{"n_layer": 9, "d_model": 96, "n_head": 2, "n_kv_head": 1, "head_dim": 32, "d_mlp": 256, "vocab_size": 3618, "activation": "swiglu", "norm": "rmsnorm", "norm_place": "pre", "norm_eps": 1e-06, "positions": "rope", "rope_base": 10000.0, "rope_fraction": 1.0, "qk_norm": false, "attn_scale": 0.177, "bias": "none", "tie_embeddings": false, "parallel_block": false, "init": "normal", "init_std_qkv": 0.051, "init_std_o": 0.051, "init_std_up": 0.051, "init_std_down": 0.051, "optimizer": "adamw", "lr": 0.00291, "beta1": 0.9, "beta2": 0.99, "weight_decay": 0.0, "lr_head": 0.00786, "grad_clip": 0.5, "warmup_steps": 513, "schedule": "wsd", "decay_fraction": 0.932, "decay_shape": "sqrt", "final_lr_fraction": 0.0, "batch_tokens": 16384, "seq_len": 256, "doc_mask": true, "train_tokens": 157900000, "steps": 9638, "dataset": "wikipedia_en"}
Each number is 128 + 24 x the weight over its row's rms, rounded and kept within 0 to 255. Layers, rows and columns count from 0. Numbers have three digits each. The size before them is the row's rms in percent of the matrix's.

# layer 3 attention query, 64x96, rms 0.121, rows 0-63, columns 32-63
059:100124174141129186081104117176124102112094131105107141127138121112166122156131140146113111181143
058:164140144092105113129122090108131112121136126148151145140108119128152124140128112129146191092126
059:151145152129144108139118099151116129116123114129144125137153175135130154110186099115130173126140
064:189152142121116100152114138104151091109170123120144132130103178155113113138162141109125142103097
077:090085144096155184107127111144107139145108114115098119127158099104145124094097106129118122153151
065:092133165132109158163128105104077128144118127128097116150167076122137163157104123111115105128120
088:125152155142109094091112110131129153124172179155139140164078135138129148157151102137158150090139
106:129109089163109134144128119141166087083123123156129157138153145118097106150151152156105133133162
094:120108178100145068132155111096123114129140110124119127111120175138132136148138112159087114127119
141:105130144114118139170133164139143177120120125139145164082113127111143134154132109154178134104109
094:152116137115157133119128109141088119157123138150107153078117121118136157145105141108131106141117
133:107165104140124104130126147103163124102111113124130163164168161127088114118162087154154125145140
105:084134162101144118119166145119096141131098127083124136089077113142145126127118139137119134126095
148:161135111154148115161117099126135127132080093094109135132162124173089129119159110116112133111140
118:082135168121152121123125174098142113121113108127088140158123136097115148128106112130129121154097
095:146183123103080102149106093158123125146102109114160119082119144131120157124098108152146120117130
057:159156140124112109142103112156175138113133128141113119148136113175114121143113131098154167153085
057:109113133116085122164109121125148129106164139115164150100106149107063116153149106140138184113149
047:151158162110135123156103103158146084127123131166145146118167164151135118144109146116111123113123
057:092115131138145171082161123151092124147124111105110121128160133162136106112127149084128092172107
082:134124092107107118129106119137170172120153139138155114114092113097108115101148081130124186090132
080:114089091115147116119114125140139159096143137119150136112060085073116101085155105169157182078113
105:131117164156112126140161142099105141120127116082081163129144093131154151171143112131147117174128
098:129146088144122148178132140113111081137110104178142159162158152166135147110136148147096096151124
125:122121131104129157108147123141129086123121126143113111107177162118160109161114189129098105145122
112:108132149117101132104142163155149159167159162113167107097143125138129078162127096136196140084112
135:137145120115112121134162107073140098120106150113105167149116133170093089133166124129120111132154
136:134138161146134126104110192146122118127137102082147139102143127111132175133084117117137102172086
134:127090112080106150082125169113118086117158162092145129145140110097105114138122124094137124148125
116:104127111150109173160105116188100149145122133148142114129155117101111127093112160139160156100150
122:167114126104177106126139150130106128134100094120152121100113122155156147099125159110116096134088
119:111173167134108102158100098101125175118115128095116136120138103169127163134098094126101115126107
087:128116106102133116133100094113119176107075134082097128155121116081165166093081115103140100088112
083:134105072130139170134105116111125100140139111112180159124134106105121107075121118078088164127096
099:101066139167121152128126151124131166093146118083098156158176117140144128155145095116183099120099
108:153121095143100120100091126138117128116112105089175145136121146143121140082109141093129124118116
092:095143132129123125150141082112093126107142126156048119143143111143110113154147142151144133131113
106:155165156110090140130123108128137117132111162141108133120117117138140125184115149110100115147146
114:101129119081152120108118157125101118129168152110130130166130120125128185095140112111141117139107
093:124106092142118105143124100146131128145077086143114133117132146084123107115111149164123161137138
101:172121178131106138159157137084126101111129093110133138099131133168138147165125166113101094122116
104:084134128127123102138140114103105186128159110159093146155156143149154141142111089158150144114111
096:137144159119157116123116122157115117152114124105148085054085143131102125068093125146155120108129
092:161112122185146147176165154118150134091134118133179145139130147174133151140151118138109126121141
098:120115146111167121147169129124080161157141122093121085105076107149121146118113110136127152109099
091:168130169155145119130138072118145130124097118097132124081112120189094157128114161118110124101111
122:096133157115132123118132127077148128122112123121079131163100127133082133136100121140141115154135
088:122100101130112126117125117152110127108141149132147108112153133114130129127134142097106133150128
071:127135156090100072105133133127160131168164151134132137104112136138150141182125148165136094179086
086:180110121138107158161127119147136172124091124088152100095133142111115145082092090088136140116130
095:107166126123125095138131103138120144134113133123157103153124168140158170127113151127165112084117
089:125163162149146114155142104118092120118079098123102112145115100169127139141116158146104120143128
097:145110133140109113141124129140149139144160127094163148117080149079097110129116105130121174082145
103:158096104173115130131126082124117167137131129108127098103136073126100100110141103123124143100179
093:141106120101167171122166157115121127146121177127126165104124122174137143170126167092124124172083
130:147178105153067161156164129100119099123110116145106125142172159158134127128154147131107109153162
141:128113148098099136145133099100115094120117141177080132135136113137150125160154163142108132152149
092:148130102106109136153172156141162131151155133139133108095106172092144114113142111130121159109154
103:082109135093154140082111132113115103104150126113129140172147123104143139111163108088134150129120
085:140126116105157135155126165140103125082111095174122144135097127102172136137107140183126118117072
100:144127130106127119068148118116122054105149136104172095136116125141107121140112137095115128131139
100:093151108161104142142105105130132136087142117157121122182144132119131135114156137135105113115137
092:108106137099181134157164175118141135148112107097127115113089113121140151136098155126143124152071
092:136157123150062144098105137137157116122125155128141122114134140127105134122105150096072119174142
# layer 3 attention key, 32x96, rms 0.12, rows 0-31, columns 32-63
064:102132165141117147150105140146147127163092157144105112134140105153150124119147122125074056149123
066:077082103117146118166151156119119090156108104127122132139129153103122101131120139143143123071113
081:152128105102136136124105121143127140131109166111155137155153101144098121111111140096131137143173
075:156084146129130128145084103132138164122154177122113154122145103136135136136147112083146166124136
074:112180129145131115139161125090108119134091118113073143144151103117141139113127140142116103149087
098:126140153124144093114132085082106142124127122106073151138130143141116145154153105139093116134140
077:177142143134155112128094137136186145114163106134187103098125111091166122118129128123111121093102
103:105107154138162117126141125121118115139084144108126106114123118125083100126155170098149173117150
162:122144141112104124160149087100123108122105134130076143134144130130097141130125162145095100186141
109:146153145126152098157147153134113121130175129118122142109143151131151169142134126134131151136125
100:151102130121159127151128162116142097118127126137119120107153149127145135151106170117155152125096
114:137149139130079143149102142087104139139119121127135154162095118140124116117120088150158133140152
103:147124156098155103170131123111123088129102107141140114112136120114165133140131210149099169129096
118:142135131137128144139104090112113142117096118099110162086113117116084106121113140080130140135143
115:061130138139181116112134147118124102126106123112115095167097142097108132122093100127147121124147
089:118158081103128135139090132148105165116146154112158124133161109118113106131137147116126140100089
065:078128144116129134120172106121154160129104163106114143131100116141156099174172097109130069130118
083:125137144134131130143112126115138162176124169118112156121104124187162139113134048114131126080123
074:105075151141123185116125125159112107147118138094124129114098156108155117113175103092105124172137
085:118143112111142133115130089113149092107114124138121100108148130119071116132107150116085138148135
100:168111130117125152127122161134118157144118145126150166120128141129167137136168087091158123111109
084:130170079098124146155133097115109165124170120097114117116139116140132177131175078107135112117093
132:090110168118111106109138152120133104137122132082107107165119135098064119134121137134105129150141
110:116152135140105138136146122086108082141097117120064159139150121133087111143124157120094111178160
093:098095114139066130144153114112115101163123174126106152102160122131099104114124165128096151186182
111:100148136122108106131127161114135148114149138145123150114126126153172162153119142149161128117135
112:101104149090078103100118121142138084165123146159105107112098145159117121141132115147125134174142
103:157157125133125143130140174164126080126080090171178177137107114108133153097131129061129133110119
115:125088111098140163125137131149117115122200145165119114160095132094149104139153111121093146121122
100:129135123141218098127117142137129141171109118122110128140137146118139105131162111108105104129127
108:127171129171160160133140148137144094112092110132174147100114130155164123136110178135127100092130
107:152108106110110145137116114138123150090128119141106131147154081140068137119099147091094149121135
# layer 3 attention value, 32x96, rms 0.109, rows 0-31, columns 32-63
109:132133126137117107060163125151085110117136118177100165101109092162106108117117118119119153123115
100:094128142101133157137081102127120129125125093132133123156133121118085147164113128114127098105144
087:149107155110144090118128150085125145128129152135118157133133121066105150140124111132138144109106
113:102132142158122155149094123129163116162101117116126165135137093178135139157036132119129132122109
100:138126201165145115129115138144141101131107063124125138134106117125152093167120118138124146130152
104:194067116112132130172127140135125136177088070123117139144151152108101131163154120169149132148152
096:158156109156144139126134110145083131119076067096126115162094113105151071151124132165117139120129
095:099127096124132099135087143130110126150138118101155121156120126144127141134089147154140158119155
095:143114138151159129098077085138154099150179106074156145090113105155165181126152111169132089122135
106:143127143166136188127165160115130121159098087108112121163140157134151114103123139144116094127182
106:107160100121111138113137147146158112116126110142138119120152093111111126157147113181141094151099
114:135120084147122107098104162151132102109128149123136144132139210163114105136098112132114162120153
105:097116095153133147142169118109143141125162175139144110179116136134126162130125126131123133095112
098:098141141124103067164165136118154126136099166118139164155115129140109170126151114128137159136153
101:178149124130110104163115141125074109167136144149144152126180130157167153109129130182122125118126
093:152096182128122137120090146174139140108103111125140111131105181181138158118123137106113145119137
107:136143108121102121091136142105105137212098111083153138134120126075136102136137116144129124145126
083:137118169095131075091106127148118098123122147077142094086062098126139124110105087122123143118140
099:142145137103128158087159142150086133143131093166146114138140101134130155125073139087103128124097
087:099134106164111142125092119133156108081146092123091092142105134156100085109175098106107130125128
092:093064136123144126112164163148103122178163119145097151126122132153145144132143128151128133111101
104:136129139157131160155110170127152106095125104148132131094147105085093121113119130152138143138109
105:129136171182100134136155142157145091149142158133116132086142077151162089160098126146121152120114
105:120121153123148167111113128101189107095151150112109117118137161123164132117138108153128109146136
098:144139123129105114131164084143151104154099154177132102099121113160156131139105129107136070153104
091:127113165134107118130093110101179130122120078081150100135129140099122133123146123169147112138159
100:143091134090132140091087105079168149128143166120112116170082133167111123135154104131148120130134
113:111138119165137113138122090128116156148171138140111122163090160140134160101124086148127127133105
103:114115128133137173153153134109142121130117172138130126144089167153111159081091122116154134120143
086:168095126083130078132145131124155115128125118133083136090124169102143139074142100133131108124156
107:120141127143110094076137120150129150140170144131101122133155128123084137149165116136118134148113
089:137148156120154182103121163169129131143145097170076147142120152141139132077160142126156131116107
# layer 3 attention output (transposed), 64x96, rms 0.115, rows 0-63, columns 32-63
103:143105109139183129122155148145164112135129106128113096085117104140153156136131125125153171131149
100:088082144129122142162114127142131164135090167145092136097101111122144106117128143101089107135119
097:144117158144119123150112129140149116155084103124191114099146119156150175128132152167115109119147
109:147114183127096121084155117098127152109122171134150106121111136173143139136131117122164124131143
086:101124148112141145143164139144204145135109161147113143134114092146091127150113100142115100125151
109:106138164117125152134129117124120112148154136098093136104115061170156132129126098156176100117175
093:111095094141124181104147102093129131132112169102112151164094145133124149099090140116096122100139
092:149131111118077131167139110129148141151161143113118141113112148138148113152145103127163089109139
101:101098096139119132110120104170134169139113138140133091102163131122069149146148112147131154114147
117:102116138140141137093104106106123121156126134124114062169109138143148157136147150123146111184119
098:143127089110146139136133137111134145099118103129107091119136123122182170140122120136163151092119
109:155137095128151140152156124118119173150148124131097163105115091121104069106108092115056186107124
128:187143133148118150143113098117095175109119088116146116178092159142129138156129159119109154146110
102:137129182116122110120157145136122128124126154160163139119112106126121102164130146135101084154083
107:137141088094151115146133155121170121103131114135105171129102115145142148148146122113179144099119
090:103133118128118113152117138150126129131117146115134180137118109151157104128131141119075108113188
091:144088122147130120153073147162146126128114139142140128139111172104135126156164129128130101162146
082:093104089159103129185106124152107169125127120169131114119132132082111090118128111106062108102128
107:168076136111149119177093123098133129146119129128159172157111120120086127090183119115096115097159
089:137118088122162141112136150147118154087115152167089117156123098135167105131115131113096154096097
084:156164106130138153148112122105138120105124115121152100131121095147128160120161129118223126145124
123:119116142116156111098146134147129129129128151133082154134143142111124093090132114136146122105166
105:143157098136122119108168112106121153098148104129109078123130151137129109124121139123125181148112
102:104142125165127146162166140135086106153090131167133172124173098148147109064090137128101141108123
093:123130117089178129147121107134097072132100116130119194133100111104082122089124126108078146120125
095:113109148125098167140110104155081171153170145136128102129135130117120127134135102129086104123133
113:103132137172091133141109137143161151140114143124120095122133121121118105133099111080151118137131
119:218137139114155152118069123102167135124131124123162145162094175166109137154150125093093102145109
108:144119125136137126098094153112101144121171082151143122175156128078090109115138121089120121147129
095:098103115125160106089109153150116098119134121143144131138162103127170107120122100165151152121134
098:172154119075113140140148153107150130116155131111127142113120115147126113126129131120110144162133
095:114147116116151138108137076122125121111088113118095087137145088156123116160154115137187137128140
103:115133142089117139154136091126108198085127129136109101121153126121150158105141170103066119131142
089:091114149139148152127170163168135145158108152143116161077133139125146129081104154121069137130111
091:126147131140099121164122145114102106126131113149116085115142139131148123141153090154139083139134
104:152074139120127089103159131109132092106120135119134157097049136150162197132111104117123105153102
108:169113125109115121168118167146178120165148143142115134109131163124146135103139144101097106209136
093:127096125143144153112123133125133113123140126061094161143110111138135117141109083157118118160111
102:142142080101112115149105102136116181112174145167104102186171134114157162126159098111099103180157
091:128136097124132106128126097096121112140103141137113157140097104116101139144158114159195124153148
093:086149160113098104097139148145176157110097102141091133102127136103097163176132133110094161116120
097:159076182120130122102111169139141111125131154094106089108130154158110172128159159132100100175127
116:114083168128168099127129156117165132113100123125125122104091119123123134161103109093142146106130
103:147088129108158145149114173120151090144112146122136143120135179134111135135108118095078117110137
093:102134125131117123129119157135114072128155089149169111095099170153158140164138118126187126109083
097:137124130090165112112130119132103109127101144084144151139154140118069142156130136109103082121089
089:127098173145136120089136095113127061099145136069143174105110095119134160102138137139145115100155
102:105137135117184141139152124150110139140125127132123217155140143114112130112165156125076145119125
110:119166131132093147150090101106117108103165077139131090163175150117157180145140104117152091123116
093:121137123119064138179099131160115172154141101187127046131158140137142143147141107151119144102153
113:150104125116127133174102073105142124131107119144149122111112117144121152084161150149115116111166
085:102144086107149158093135134081096161123139152150133147182163129126129129138116114106111146121117
097:163138112081158124136134116117129100134099141118130150136109091169094172139160157096197115143102
086:099113126117156108130155103113097116090128093096167146139143115105143161131131122167130120060151
108:139106137097122146125150142166169146125147159133096087144134180105175173100118121121101125167136
107:099117149142132132100119163129122087108116139136141165087122121108130127127105132126123114109139
095:103098119132135164158122147175152139141110127124126100135161156117129115142164103135084164116140
091:142119119164086128131103133147131161107170099138158065143157132128140109150124104131123131085118
087:102138096138122180099142151111111187132092135154115090113124138107112090160137113155163186133138
110:111145137105110124101145108098124139146111155146085167131133128098089107138166118128135162092121
095:129144149121111165112133154134051102169115126133167130137144172114133171122137097140142121161126
097:075149123109122145131112106090068087127127068098148146112139093110092108157123144149126131067133
099:143160105097124137099164078112092202109113152129089144166114102161103087149151118120163118127116
084:128158145121182140135140131132132101144116128127123197126115100114134141082160161115152116172118
# layer 3 MLP gate, 256x96, rms 0.138, rows 0-72, columns 32-63
101:106128140149115147151165115155117143143183130119118101112182099154141146138111093146142156106142
099:150154141146130118134160161152144098163131118149118112108138103104109132078072071152128135127127
104:141157107077146119135082090184143120142110120133087123154118142114147123127110104131130087148130
107:135116126134184136102126113177109124168104125068172146108083136112117128158130103129119116139110
094:147109082138113157123158110152113131118125113124118141122116100075152141148084134090123119086146
091:078134095130088115105101104163138159180119133120083118126145112105114125129113095110152114159098
110:120146082082142109119119097144093141112106141123151067118153099149122105099138100133141143145160
099:134089113132131101136073098149136147123132124165128131115146133146119117109086101102132138093140
088:117067147132151082143131125095059126138163086149105132112134089105115132149127127145113175156133
099:119148126092094143115150163148143135096119113130122103121154144100080144162141132126158108135168
090:111138077144132097093118148127094168154105084143158160113096141091132165104133119173174104077121
100:122118129122117098075152114148132128088147076122121113157111165169114129137145163089139173114122
118:093174126084089136131135134148122129166151138113165102151107124116138107109159116101160157145123
105:130138164139121086124157115101094147173149146100111135133086136150160173148117123115151117155102
105:095130146130116151118129187098150137105118169100166107117136116098149160094143127141172113121087
093:133077130151101126146147111126096159150132163171119131111128155157090123136118115132139160126104
093:129095154154127157138123156127122138106109124157120144168121092093062133142076141128095115122111
092:161099129116094152126095138190142117081138113123097122096112149117129123103088153121110194128128
101:155141128119090090103099111105104129172159130185155123154122135117086149134121100133150149107173
091:130144151089180108088127122152083102162125103114149137108115079120145105107167100108144129117124
092:112104121096173115130110147094134185157085138091146134182113169131124139110159090120141146103163
103:132160114126120148067125132111117122138094161093138152138090111115151146089096094078128189141145
105:107152125152166105177126166146131110156156118103156111159128151141093092120140113083135141139134
110:112129105167166109089147142128133154153173114124127124159116134182114117115115103133142080128123
097:070138120102099119139138145180133168121126150137155133104153137139114110111165077154172134123131
102:139146129126145100109107153139125121180161097120123162117146151123161113139152121140158198121140
098:133154139124140129145124136106204137126139148106114118090111110110139117130126114149150168148126
103:159126126137139141125119114162102147128101156149158060118176174165153118133129126107139130139109
110:174151168154142106120096145160115107119178137149140103133175169099097108093124119146140150074148
102:157118151099115100125135134113149109118128189091141106091125172136088133160123136131137132147128
103:126144109079178147129118162141106178090140126140133159108137090158116108102121101097145161106083
095:088134133162117143082110135136148109107106129096115131135102131107126135161146134095146173130118
102:164140100146127102117066126122105081142111103142186090149110176118147138107164127151124129096142
100:146107116129144090119088077106123135119134097105136105126164119088126144100119110153136120111149
085:156181127146100160105111161145140117106112144132146148140122115127139157137087121162179178122098
104:091118138137130100102119127126121177126143092108157145140113145094087119143143145107159149100170
099:112111142118127111163109150137152112107186142103109142113100085200144128141135135132174130091095
101:153123128150097069153126102118094122153079079093121144152103146108084164140138139171139141141132
104:074155132122133161147133103143064125110076139133128155121157103179136115121128088128146172148107
097:172138126121103139068092143161116112120129124122177131152102186162092114146130136129124121130094
105:094139149122150107134154089139130127175125110112153110115110166102157123163063129157145141146130
109:089130153158101141135146099161078106155152125144128090135110122132103164115081132119140153079110
105:130123113142111130132130151127127081132161144112181158134147111123111091094128110119123104113153
101:163153108117144123121101132134144128108155150140158082122153119161129099177136149090120143091123
092:153145108160146160070129141160121149105152114158122109132125130085093117129125130111146103168105
098:123157136138168116116100133160127118121105130072148132110118147112136117107172147085133154061111
100:167112146120126118134121122162137124127122157122135170129123168136134173149120141086134147128124
113:148141106116154118064118154148130147208124173096120158136120136126129156141128131087153143121100
102:129123131136161128084120115140093144161135123126139107108119126148135052105137107102125121114114
095:118135148070129115081120111141148143151099096170183120150145121122144084130104109118143126117121
104:087148172117099113147099187127142155137119141144178141114149131112101145118124118162144121142152
094:123127095156103116133116092122145137113115118123117083121177132134155159108120129137149125169146
096:087136126091173100181114109141108145141137111116114126147161167083097141121152106176154149116167
096:122143143149160093127118140165101150148187146099167144065095132106120131157145104145152101135131
100:129095109137145162108102115149097103139128139087141117100151124135125102125130140127158107074129
095:139164070112097115113101153157097111135150126101149129157177130105131119105120121082151137148124
110:115136149178083101128117126135119161139139087082089115077114130104109109116091090127168131109122
100:148160116097095119115145140137125132155167153106160125138102132103070132100120105131150155128106
101:160094122119131135121109157131134144092100152073151148127139097094126112127108130177127162101130
111:116140160109137115081132138128155113143150095078098134119130113084101116142063143105145107101099
098:100123134150082129121132171129098144132096169149118150136137123110113136112119077152164134106131
094:130119113129166116080083132093126139150161129075132167119120096132060136140101109117127104124115
100:120122177197141100118105150138093114144153118106131184091152197097087113123100155155134126098127
103:110117120126146096128128123137109162115088130082133169126148085124138118112084133131166110150111
103:159103167142136076151106118177175145146122149125151115104138124144116111144127098119128135124123
096:131089099086176123089139142178106151124137143088113134097141139098107120128146115149146133125118
096:113091135078145154139139135153112128161147138090112135113100100128130103146117114133119141144132
102:138169111145113135173126090140142186142171132116131134124128152162126107145148125140140163141121
100:124149075102137101122067157129090146176159160107135140127143130109087115105081119147137161103155
103:108097133159135122075111162145129096138130109121126129118140147102107124123135126085113109119111
105:116135107102140100130126151129109160103130125092106156093128158134125120168113150133136123112146
103:092118120154115146124104117136139118114144125119098059081140128135162113123104130127166127116139
106:120163112136140103105100102106168149196135125078124126122165083150124097123182098148172138157108
# layer 3 MLP up, 256x96, rms 0.127, rows 0-72, columns 32-63
103:135108118107138128107092151159106092154117127085142092087117130127157131120105135143150161125140
096:106098139112098124098137168119151111177107121127157117129117123109154089152110161115113126110154
103:132111131159132166151139139153112161123141114130131115135134111188110124132157113163140135128154
099:132144152155122163163107149117169130139086141135107111109101142144111103116128158110151114138176
096:158084135153155131125146115127114117166080149140135113164125092117103083138129115116129133170085
099:115073121124117141105142165136128176166109151118131128135114137141084171132163134124168174143080
105:159086149156113148144096108127131107150136127150126151114086184102131161142121126119130118075116
098:102134169096129142132125161116162100107157107137128116134134098127148139132143148137128099096131
094:118105089133166139155106057126166120155165161106143155141142163100126140119093135123135096115134
094:152103138126121113130091134120104075124150123113139136169121167110091139083132107154111113116146
091:173112179145140156156112128147134109100143146105130116171140111139143106120070122069115161128139
098:120175126158112105088157136096121137116151117133122098139135170187153160147132155122119109122128
103:136112124108142142135159110121113118083094135134163095157105142171143144103114122140118100146077
098:121101124106163116105115128135137132083100151133099147136097149080165116114113106073107119125132
103:121174177102162111103118124132136120114092158115071139153098147128089072125162132106126153146141
093:117135168120124176178131130169132093088150138157152136137092106113105092146128120094117124087087
101:130145155133117170140136146119095130151128104111108137137108114129118117091139146122148108146141
095:119124171130106139122171110152150126156125145142152141153169125161165107091135136136153088129103
105:136153166128149106145146081111110125103176125107129151110129135115062135146143110145120115126156
091:149112185084107105154133126112104115134136152152150157117115090110149117142120134138153148135176
094:185139152090090089081104161154161079164170118155166136148122127124106132113135130133112133106122
104:149162150142127134093147117110170171119112170169143128147118101165108100130142140138168116160109
104:130115144121095139157120130105112156174063125127119135158108155130082153154136102156137146158142
102:163104157149124133119132107114121123118102104123139111135102139136120179138123109142111142107091
098:080148115131111128179168170163138127154115139103146154080135119134090128158120080119143136151118
103:147097101098133140119146156134123133101074135140135130120120134159095159106069123144089082135130
098:140143140128097121132147116120141136117133155179087105131162073165106107116143102137132162108135
098:107138127111131134087145125114118148135103128123093129170115077086171187158158115113114132116128
106:085166132127107098103103119161149119104147141118153130100124148127113098153133132135130139136155
097:186120114100168092131156135148128159151093133146111182120107160133101125147136163111126139124134
105:147160119109161196092105156158136134111095110108113102121120116133120149117147111110134129178124
097:118063114115173126165141103116057175144094079163148109156134120134131125142132134066113129153116
100:164176093165109140167050119123121117110121117117168096119114168127133131133130150122100115130141
100:155112150115108124099119095112130109135119138095139104094136133140092144144137116150138114108134
098:091130150090140099128132134126122147128155111081149146079157184124135131125144101154128122099159
104:164111086156131150098116117145137123091128142088154145140152126166135142180121120147151137159201
103:094139122143158121091093136128164113163107141127118128170158132126183137158121149112169103094127
096:139137129051157130127150138130115153142153165129100107142095101182132116101119119125165190140104
109:101121109171109119138092168116126135121156117188101113136137154085154147134114173121100131075107
096:159153158142141156083100139093073113102144070101145127186113141112154127138117142090111115138100
098:126132155136098203152114141095105127124093124155120149134079113107170108106139097114124137156142
103:105136149149109169121141153092094137117111105114101146134142097173117158121130100101114129145140
107:109144132114124105100152092108108134123091143125101130090121114142131133172131093139174137092126
104:093110098121080136130115140135132137122055128165112100119138140076119132137114136109142135122124
097:087102142106102138084099145131126102168142107145147135168092128157139164148144110130099109144114
092:162112128102181161145133145155148115119077110109107148135123137105148125102169108087115143119152
098:111077129128118143157143134152121083148097155131121156098184112150097106149119096146139124114163
101:157105158130129121147162095136071155107134142142113088155134140119128141137121086111136201129138
108:133136093133126098139153132153160125113109160099128156120142122135131169122128122165117115128117
100:108133102123160128153158168062144138111183151129107149121164124127129154145133108139143147091103
090:153130081119134147111101096136158160117142141127102150167105102165155119107171112094125186126138
100:140127134130077150134137093123079140114108096121125089156131128138166147157142102119125167145098
099:179110174078143161119145135115141141142115187096118179139100139116137128138135119106128169139078
101:120182131146117157133169122154114159161092131140121152120146098127106080136139101125169095177104
102:188091146131171149149128118167109107100113165100128133121104145111156124137097110137161095132147
106:118095164110141092129121137100139166130144126121140148090097138139128116148118122167114168092140
113:116099100129083176135102182110074107104155138114100129118162130118132120090094148095114093124126
090:089102146092155113117115121135118149153110167123120106130171137142146127127131138158127112133134
103:108094165152120151130119125124154150156123117111114126127112134089116100107135144139143110146157
101:150139107122168120116136149114099104119101180110082132151054135140162123133163143076141145159110
090:155131124130136131127124146093089125139143152043136128125156117165146146139112134108150142116108
101:119113121107135125100150183140143102155084153146137116135076157127146109108152112143137134180137
105:142138116135136085127099145147130111124135133126122139116129156104128142102065152144122101098111
103:159120158097146132117094116146117085150125112115093146132136125148088111078181143105108124194110
102:153159114109119097096110166130120144086146119102160111135114189167130109115142147093115136125119
095:143150124117150168102140135163122123150118188107093161131165144136131128116087152139115119157162
099:112105133104134156114101166088129103125133152103175128100136141108138091168171152156132110122133
098:146156128093144130150134111134119128131182156128134116133095190172176106072133121118121111154100
103:109118127131102174119113124147091131136132131154135132073128106155113157125089122076110094148114
102:138113082140109108120121110163086143086119104134130113155172094111128134122156135138136154156123
102:153130093115100161160141073165151126067099102112151114130118111128179136116126149115128128145100
106:148113209145153153111135125117156162129139110113135123142111130123118119142091105106155158164142
109:137108135148095148114134139100141111126109126151139112125069149149129187138108140120113159118169
# layer 3 MLP down (transposed), 256x96, rms 0.127, rows 0-72, columns 32-63
103:094102130124111124165142128151109119126178138170128137173123131165127132102121140152101109106093
100:144104169163111086157094135138116094103164163124136156141117117128116135127138149109115124131142
103:132134113162182157109113193127135141135140117134158120101084114059124145141147138131084154154134
099:118158101124136130135135172129136118132112171144123120105131156080106140142131144169174109088098
095:122103127140126119146120157142120156122137103139102122168137101056170172114088137140115131151163
096:144147139132144082165150155135131138119126123194154161114154130135091111154124125134092140163110
106:166110084116122113118089084127103156113124071128119169138158153108149161157125082134144155097134
097:073137069111119163128127128143163110122121126122158144113109124143100188147126104130108111147119
089:112107152123136120102151141159117116101139083180117125087115147162096115125147102174126120119106
095:115140163131135085113118088118131102134117135102141159125161122157123172142092122114138138143196
092:133139132104153119111118131126120152110168108129150095126124123117104060089118122162147094112115
098:137095129162138125180090128106161116153103162139126133121148122111166172121091105116153086143146
103:124104100133116117091159097155140134167078139133113117105103109164155095128137134096185143170146
102:152111121166162178159139113154152161151133085138149116141135115105123141086146120085076156169109
103:105164140122126137115141143176118109112091117143109072120123190157124132143125116123117104142132
094:183173098162153116146100133118116103132073097099133161135106155162142143164077131125157158142144
098:142135100105112136123164123118132154130168111138165173172142126127106112141126093127111097158100
096:142121103098115119127147134118132170114136124093131136105109122097110102106112128160104134146171
102:115113142128146110120165140126130145146102093182100098142101100117141129171133157172070120127099
096:153128142119120119134132119129152151099097109102125139142102131115154142131101147114074128087133
094:112115094151089157112103141112133144086122081161132140149121061125157149162110093122160138122108
102:095162154125126167103079128096108135131135147125137147121075114134106112127147103132130147114087
104:115125156127159139148113128122111123152150174110106104105123121106138141081152142107155178148145
104:129112116117085159129112132142114099133121162097156106141099148091131104131140117150172106076085
097:153144178095131072109112102122152136147121144134114130122112100129161128124089117106100120155143
104:108098151128126109117143138102133132147117109149138161103157140120141131112131134112231111124095
098:123107111120171172108159143117109143104110140114137079138146096165143152135138132143134117164096
098:114152148108096118165117146129083117133156097107092139127131126132156153155096114154159120132132
101:108186172131106133116081099144114126138137149082146141139148160127102145104143153149062130105138
100:190093122113147171126126117118114129136112119167093081163119102162120119118099143161143112074135
106:078096099144161144151133092081129113128077138126138169125100101108111129095133109134071167124121
096:116132174145120185169155132125088112145129139142112141140096165123137128124079111111138128170095
105:105096120168106127174122171158153140146160149128106178116144105099122117116077137132066106135141
100:170111111141149119145097142119144165094124129140124134129123104088158175132124119134099100092129
101:132145141120135077106077112154114143157146075096152132090104094135143154114141114195143126094090
106:149170147127135101110124107128161121123111120126119066151127113091114090080145119137058108131061
100:139119098154137136111120131097159128131076119136126108114164142130138129125144114124096173176133
093:148131147189122109107120123109100119098118097095122064120105115119135113119106114089137115108107
106:123107099157099132097085102084118148104073119073125123122148117113153101128076108135202135136125
094:047126124136118136135134138150102114147137151111139108142152102139109091159101134114197055131123
104:108133130116120176162152137137154134162102104157114143130091115161161096167122094150168113112126
103:108101117123144139144107126121094121133085117155129111176084186123137157147097106140206135155102
101:114160138132139133094141144088123119143117114100146115111098110139126172139090120118212127118109
101:145151163106127147111125123132128128163165114171079163119158134143105091094128145109185112146163
099:158158129132111183136113128147116142110154154147128148121152154112094132128105106119156154132095
094:114125133115117116146136130106147133113125145174090140150115131101156141089161108136112112155116
099:173109106154130083116158094124125115138108126109115139127181129124161160134167168111061115159113
102:149111127108125116058112126134110142137123134111132128156127076123117139136116144132185141124092
105:066133161135146132105109149115138097127131167112097047131101134141107115092140140134150139144108
101:116114126109142156147139092111155165098125112120127134109143165133146121130129113093096123111116
089:143152120096103130135106081151163105124134123106122096135155096140096172131153080110145187127078
097:099121143150083144137136139083132147112111116123087153092120131086112129097114147137146138123111
101:115158149141124097148132162092117141129131128112150144114121151113114154123155112129144101137111
101:098144134134143159115133125094126114134117096164155099167074163099133128109119145123114129092090
099:120115113119136134143133122148149119118143134136083124132119130165136144146109128127082118126172
101:115176126097128101114096132127133163138120140100148130100114150107127176150132143133168141106096
113:099163121142157160133123158097134088164173162118107080117138101136123142167113146109172138148155
093:129140122059109156090090123105136105171154105108159108164151130131101133095115068118129151099161
098:148107101108108111144094134156137167158111152175136152116141113140117158148134177147131136113129
104:080119119129122095102118149135104125114134137176135119091143120136187131148196108113069121128133
094:134157114122129147142112162091109136188162090126143122140103132110103111159120144114098108120099
101:102134146144121081130112166145140155179167111095146140106146125111141104102111141114120151137135
105:122143110103172074124147159101118126159126152090104141115151130164139134145144127129150124079167
106:137110111154118145115104113134124106151096097137110158129117149158151132164099101076123129132099
103:135155114122143156139137121122136125085099169131127140165122101112097122065156173170110129101068
100:085137131181118164131130137122165091128116130116121128147144110156129139175112122097135085116143
099:112128132104135128122152142096154074140130138131137083129129110145104102151123156146078115092108
099:108156105129139121135130144119167120108144120147103142098126134147108103105121104134076106129120
104:137124125163117111130135118153159161125121105114096151155106120100144137074142124127153136103132
102:086146170163126146149105108130165115152177121125135125109098122111137157109090106097145117143125
102:121113114117102115164159065161162108152122158129157112128171100139110127122124104142079134155145
107:107098139126160117092136160149131137064120133115141124151147140129090126135135110106111166165125
105:137148128060123156130154126148122154131135114153131145133131127141098126124117132112185147115109